From a checkpoint of a small transformer trained on Wikipedia.
Size: 13 layers, width 224, 7 heads of 64, MLP 896 GELU, vocabulary 512.
Architecture: LayerNorm after each residual sum, learned positions, biases, untied embeddings.
Each number is 500 + 50 x the weight over its row's rms, rounded and kept within 0 to 999. Layers, rows and columns count from 0. Numbers have three digits each. The size before them is the row's rms in percent of the matrix's.

# q: layer 5 attention query, 448x224, rms 0.0558, rows 157-191, columns 112-167
# k: layer 5 attention key, 448x224, rms 0.0565, rows 157-191, columns 112-167
# v: layer 5 attention value, 448x224, rms 0.0405, rows 128-145, columns 112-167
# o: layer 5 attention output (transposed), 448x224, rms 0.0486, rows 128-144, columns 112-167
q157 106:532496545433433556512484636521477556487491524547477433492506522423576502550529534506541497596532410484476476392499500471471487502494556464533458494467501438500528522453
k157 101:573514388445455529567527507543446453410556494352551489457508449575450444504526473494476519465520458555530479568496451500481587518484573517407440573553450486507498526396
q158 112:509474523499572479511520473523571423470433476460562526410434490516385469509521538539431567488447333590536493552443435499512437448529468535555536510561486545584550543400
k158 105:578513480413476493537468448455442497551491536538481519505368474517464564442522384587466475602490571478512550571439490564496440449461427495544407468438462558527575526431
q159 114:499509428546562436494531443481506522518460510469510601452427444506482483481513395500501445635543501477556559533492502502504471497440481503580471457436475518455509462493
k159 105:457509575495538469455518487581488476475509496471504442503463623532582374446511471416420525518429444557424473572401566519490575495511494522496533562493508570488492564501
q160 107:529569509522522532442557554507453458574566539452468509619472592512464538500441497525476501485575555514455506425429559512559513436523494435511496446470493496484533486501
k160 105:530580497519500524544504449533484488483479449547505572548510464544536483493447433490545418514485524388504516524521576566477551495603474526383445580436477498467529574472
q161 105:507540527581480568470528402472539466486527511426505540601441496547600420519585494478526432450494525559494520506474490488459543518525437429528476483517478472535507533488
k161 106:428412467555597546479527541508467520507509513453508482541517451462471482530474545500480452493479528574470498424523552512431602462592418520464437495520513601513550463460
q162 108:443518546540486516595509499493518539480517490542444549528559534533397608578536558441503547502491492490527520476406372489523542457439514459452474486426479435455564555528
k162 112:484446539524450481559417578495494601511510493511457514391469457540524493406492445568489488412550465445524528426413521424432502531507531479612501520499486434505532494520
q163 106:512475496445526554561511555489428532421473487604433505544510448363494501409514498430531520518525626414526581518557586535455539506402512520580569525493520498502504467435
k163 100:459519399451479520414492464591421498496503447550493562573610460494449511569432492460549514425520431448509520400470496483560605528453527450511496460528496486500550458427
q164 112:465561443414645527560511526530534476472463512483469664484471400470482509557433455474505546463628532538477484448511482437624509462552498476555584557538538589518531468531
k164 108:500567428432459381471523590499522525499492586573523474484506489530445475521457429477563389422432496501526480473468624523470502480551475578512486541499539524523441522505
q165 113:556504512426477384489446545531567522514538545489519483529439470471517469516415433501571566403486427467542512506463473563438484497523442494534465415503466521504570600554
k165 109:465554491397537515553480454546426530588455497433561445478385494419482489457455536474505424514444470592556458446488514512557499491534474505523481460582554482577524499488
q166 118:440444445455502530518481576517488526438456469519513595397493575524576423448508405566531541485509406388432540516534465492448463517480526489490488526467474502570498519495
k166 110:542545505538475475525546442493495498554504520562573490421443488460533479539476523359486473536421485501487466497443417652551418471405525493561556433445509620446606515511
q167 103:546524486501512366443516507497497455416588497585427533487498454443495486496510453492488517494491480434586603467496553529485439424446463461456430492426432519449566543544
k167 101:580610503580482535510491492439564524430474433442532480542499547514515538457521441482433555527479530477507411629417508506458533487522461616453481477577480511568560579453
q168 117:412567524449429579516528475497503498505476483566438579523455536401562452454489450534494521478483484609494497503522515545577585483466467565539515526453498579555506552512
k168 117:534483477522566405497497527462522525415506477436492514490472581496469498591507506535544439477389523484532485439524485529419526478456534420512456539549519543506520495405
q169 113:469526449509505435554550529599549538478572462443594550463433493517541554460494508506530486584575487444459525535502506481507493534523470590555526525437555534475481487402
k169 106:469470522561492410418549585538491457475570432520460431441506498477481553474538442564509558527435568500550477562445547493563509477536595491588491457399514547523452605451
q170 112:518471495504540382532535428435447564477510462520502540511501560463439552406555575525502475482523409547534480485573509516508489485468568463552437531531454503571524504477
k170 114:524534518440532417477322579435458403441491418475483544573525593516434511552536517527540476496502422477504466468445455443436543487393462493537513460524471548539455497538
q171 116:490485541437622582407488531481564559543561485491494533479512484572515516586478524506438481490502417521466452438494458489491522522450575528526526501528490544448553454519
k171 116:544407536497584429526423500615519431552473528522501509468443507463508539497480482485601456572488396585474474509486476552443481582533450490637433471497609456506464499570
q172 113:524507556501488507527458530505458534507509533476546555619495433437476488481439571484602506394467446480481555437496521510397467455381538445484488512549556474603523499502
k172 112:481449449548471489464481405543557472536551463488492592491410391478470495608527550624471459527434460467573492487326460456478651557611473476503458596501394512484506439527
q173 112:488448432443490508506527526499478552416481472512457513433470585536442474440591562467560503484553450538605433500512554461535489493456449513573592514412468521597458460424
k173 115:369515482507442536539401491445535479536594514494477405569525564443423426547528520501532563466620495533522544490583408531449537397466509496440417538534458531458540544530
q174 119:500603547509501407582597469489515393528566471518529457504464377483535542520455538570599592453490449475551527525490484515537418447516466528437459472536577479478457463490
k174 123:596486452551520530439521510522492633540533513496533452473498408450442516495528573529506553477543461519515519479484525583496569529468575599466420521463494558469506520462
q175 097:484530501501465437451484585438541578504449504556511514439516485472441494520513521379484455555407453473548513518557489549476532472507420444523508539530518542419520411578
k175 104:566584437540476485485587489491494441555579612516509505453522604449594531410526548462515468464563471505578436496512434511531480465511518538511517511436472418427409548490
q176 112:555461548561485522557447471566515439452485544434488407519518475422439503379503415505467539524485473487589469476476542462439552443542519519524524508511566487510511452476
k176 109:534432542533517545520501518439494603504511605472548469538503514452527507501462499527539532456459521521555485354459472521572402559505444354465452546509475401516521494510
q177 109:514514510536510500509559499509505466524494464550474471407450458450525514506453478520510451384535581513527432531491579472546532494460450516564498424578532476488551412545
k177 104:603523499541482485500489474449418486544413436614516376568514454510479521438534509539536549551605504415509515581399475418355489474482472477589625511544554453461446509560
q178 109:456484568572550561465606563478461474429507516439516538423511508419537539501455467478485455431485525503589552437487453492513496535425544523497522447442455511484504507481
k178 111:406448466526470454443640414641540490477503509519507420538576601418494537522496514537535563477472495575487490504556454516520511469533492461532531534513494494461396540381
q179 113:522525543538515510468456544460527566489618557453623467618534531532432502562477456470389485530527523488475424525479520482596531441435415494527470515441489460474491482432
k179 110:522576542409608427509432521475529469512496518604513435448524471525611448503437556522445529520471493503474421466508481456533418418578481593428449576541513463450466552538
q180 113:502500485486400462501536484483569520496470493465518465546431448506420518546561503525515537509537430482518501491560404468632510508522546597553549535500532536464579544463
k180 113:530538518460476461492531500576537461471533547510570476465527523485457538376620512537569506484502465414617521531548581498506541563442484485566506546550531505481527479469
q181 122:477450530489546458537398580405497491587436473455558494473520568477493509518479530498545489461513406586564475482484425539494527543476446501446442447505420469544559459618
k181 117:456525461449542387510504632478541491534423601574566555486484482512463496504543544493510483486440450492414587502545454492457395527456517561608418474596544517464528549539
q182 102:487480440522483483535535521587537350494491564521478556511517483469494533418518472546429463476485505569593434536533533482450420556535415491550494498479539538468613519483
k182 100:526578482570501491588588491500476534531411413476461539536562429524534464507563482513448423565456512409488428446481450568596505500535586548583567451438507574513528617434
q183 126:541480544475472484557424518545545538473565495553465526492462508641534497472518525505491499555471506484501511493525485539453511530451537533510424439429505479467449536520
k183 116:513512524510552603452517506435490510601521453498624451511496551527507551498550460523489459493602584478491458550509497512447515450504484472406497539546519501479503502422
q184 104:515537526502385454579448427489565576491563421474549528495456520416542503448626477541465407510501458452472474603512473488518507496442463439441576482439466487565502472482
k184 105:471571521570567572503345431510544454455429550442494498446511411553464624516484495505509592394529484460449504600599454440470367455466477427533509526586454496494534583586
q185 106:358536447530453407538477501528529527507454482475441514367400502538471497524533477462529450550490478550487446475458516497478508476474509532615479450573458500494514520442
k185 109:536499472493421539498522536451546531441510482440478498558457464461587529441513469486551558482406477574539488491486533588467494404479525515605469583422422564492410398537
q186 115:548441483481476541572441509517507537453457498442603510593402509488461514524471541551401562457609558558511500468614469523548576532458506489489435479502532441558514360469
k186 112:506544500437580352420443467588446498612542434468491454470470511511548532566495484549485562432527510521494490440525534490529455446539454462546474518498617421575518396543
q187 119:496540474431461448440387524469569409460560449461441433409436473560513470438523539487477535544539413467504517418451542483441494512465530574567428493507595516503499469610
k187 113:570464485480512402549429475571481554447543539401506525465343541596521412550483467550529571521486446508474473563534527464467502620486466479518552509542579451476485514466
q188 115:480515524460530385430510559440579546412477586475574554476408526507525441436487497471468476517445550524474429525474561467561476422499455522495471511512479435501553591479
k188 117:533526492478502518371480503492534548405553353493462390504573513537516499576531446484492447513520475434428551587569443605566508433620484502535492473510492470461491530472
q189 117:562470502440479472534451475502443450527557479437517530483472471474578585507429399498443547428535446470537535497514450567451579488468538571512491442444494514505500508607
k189 113:521466502521483558527505374510476362534451476461559482493452422543451555473509505513481514492572548426443428530419504437557496589472344445509504471568520503534571472470
q190 111:542614476507471390515627531539479503441512482509530490443475512499474515470454577446635536524535483521535536425444481564516488500400472530492591507488432523597531497461
k190 112:498528554493488617469376513457484552509545543474568533589545488513542494557584485474524503556416515509528484504504499444445576497522533529508450520526626474462475464498
q191 110:514484482507495500433544419532442499394475426472394484540558437486438440434511432501537410497571487597579483506454538430485484534503507483566479459446499448482388440457
k191 108:488526442459492575438578479451454541461521494459434506555472526378489438512413495499532523479564546478560491495574581468440423525553547443513659545567571509467435454489
v128 118:462672462485568410448521482513528414552531505420548510524427466529538530465461579557475570581554488528485548476332457514445499488583591496523492441523498510491441561568
o128 115:501452502531506520499383568514525530493483434502551318461557486457505475538586480419533507420406489520451487449584542588546525478460365503515444525472455569507616502454
v129 110:440539549429593458503455380511508502469511485490528447509525479540500445516626581513497524405475463452522400420552576550480545487461551443570556526523524470468550449533
o129 109:574521462496483508510498539478578483515475588548506576516552488465437607447466487493496477515487497554525551553443567490505511565479520511461441524540468489592508495420
v130 096:478494499528446528471518507418474558504583527491521532551581492514453402521562486502474457478416505526550477527558496466555457453497370597569562487490539507539551471519
o130 098:558576430511552520549444442539455524470445475459483578495478515474440675449534510565523462466580492393528555573466525484410492512445546470452444473497415504531441432490
v131 114:395549387522459478502532591501496491567507511502495455476531407516483542446539538533487515519485569460490500578533462421456430467552627547565507465515478539568496439444
o131 111:473440534489530481487491532554567533450491438555500574518528533478523481476456423457563516483473531520540515373462465551474494553480480404559525480402491404509475533516
v132 109:526483439470499456469472515545455583539472550527422608492442467465470410514474560516586621438399465461581482437567547537484415490489553426561600466517476503513553489418
o132 106:487492499550536538503616536470574452425466537554544482429487453587585616511484471390472459558580484487494577585447543541525565435520524536471436517467502530521495467499
v133 105:459472511400496502469530496475466434494513478421565508420522398532432507472452446476456487491540477446484491488485579545494487537508431460496544518403504462499502486573
o133 097:580577466571540548476475568512442566432465473529404435597478505537545426473500546447497588477558517571534525494597399446558471515478472515542460521517535565543481410423
v134 111:488478547592502492488534477605563523551544574456525375466503543392446483505448505451424473468549485469498499477537523512542510433580535513536614528518499478516506437526
o134 106:510515483500511482562467479507466498475587433505511574487464445524510504432533581633561548513514417526484469566518615496512433613519434493454486478526437549541502494437
v135 122:421529523495535420457567567505481477460484499447501457505456495441430515529455429470531474518518521502567554488486534542430493609525592453477526433494465498519489470476
o135 113:546426413564493589599553507462480478528546460543409471496463481573596444527346500459534424450508493458397520483523470472522523512618493557603489420440483530507457446484
v136 107:509563401518517506555515494530642565418525486520543429407403460672464497489466515521454563427442607535467560496536481535510524429555571521461538556554597467446470464560
o136 104:494425484524500510518504524474463496510391383570435517542560474512499553428534485553552432448445477509589534421416592521435466508560383388529473438458436464564571419530
v137 124:456508474612449455506552500462497569546478513506456401425628393542518477437540481497581592556443555543472566513509349455506518451586539590492462544540519552551505559517
o137 112:458472491469580499476502458541494609440531465496461524424454500577390534564479479443514526401499540428495474550464550611392506469481486468565543529485476500497473465487
v138 110:586425548516412445472394451529352538435515523523501429440471541386533485541473581492562565492411468438512564487553497531419450524466403471519566514463466417574513515510
o138 107:420580411457600407561583547503560453501486509524481480518582516582492509498470415488476419548563507553471471542572518440530527458455509450464501510453471614450536435483
v139 125:502431488439502475487444527527562498461458507533485417520481539566513398491489569567463450531526540396475517434567474521482542484483454500484364539526517503405455532495
o139 117:427497523541482503493563469470516513486475545488521517529626461418428528467594487561507614435508427531621534571421538446492489441480491488453550441514432506526542528453
v140 116:457514508518638535426519506504467487464371452524433568461453618586505551491496572526513380412478461475444476499491508462460511485480450503501403456585527579539509511552
o140 107:481517570484397509474479436524487459525556565452599472498493488465512486454562475443462563522492493437511559562564536443476446471461550471511595562423498491442467469473
v141 116:453435548497437587496482481529521466579510481557543414521503480460399425473530459532559508579492506530416459470508525407545484437512581519523594381484470501459551548505
o141 115:518552473526528368584532497454536496554575492422486506429562455487620596465466601433469506502441543490523527429473380558492543530523466552506481523538568444581470515550
v142 102:495487515454519486546483500536475535521446537428504523609489522505491576530438496493459508489504422427541467461469484587498503538414421443520480502437496515511541543403
o142 107:466497510483490544452578515467488500556497569507490484431413526503435462425514474523510537406574542513470471501502529392510496513505480478530393521565525503544367448457
v143 115:557508463484515501577556489396423535492497431601493506433540412443521448504464509493491524513507457534541525476559488562655515490546546527525481475485498473469481422468
o143 109:539545455515441541504456495525545577479470564462466555465475562516578491565515443540547562459534546407533540502496593515427545507586543496545532560494465521522610541576
v144 097:481600579629378449520433526520457513491550484553548488531488533398427428549451531464505535529511519458503550620472481503508497497608528516476505521521452431485547406452
o144 100:578489422500517566437536490530500513427369418490424388488489507568510602489522505541550536510485515499390404384592471526488530543474471452471472499407556473503495555608
v145 112:451509480496434520571470453508426467523418479411533556458436513544486494432486548472536466450588435415504484443477587485485410464503453570473503485468534528498515456483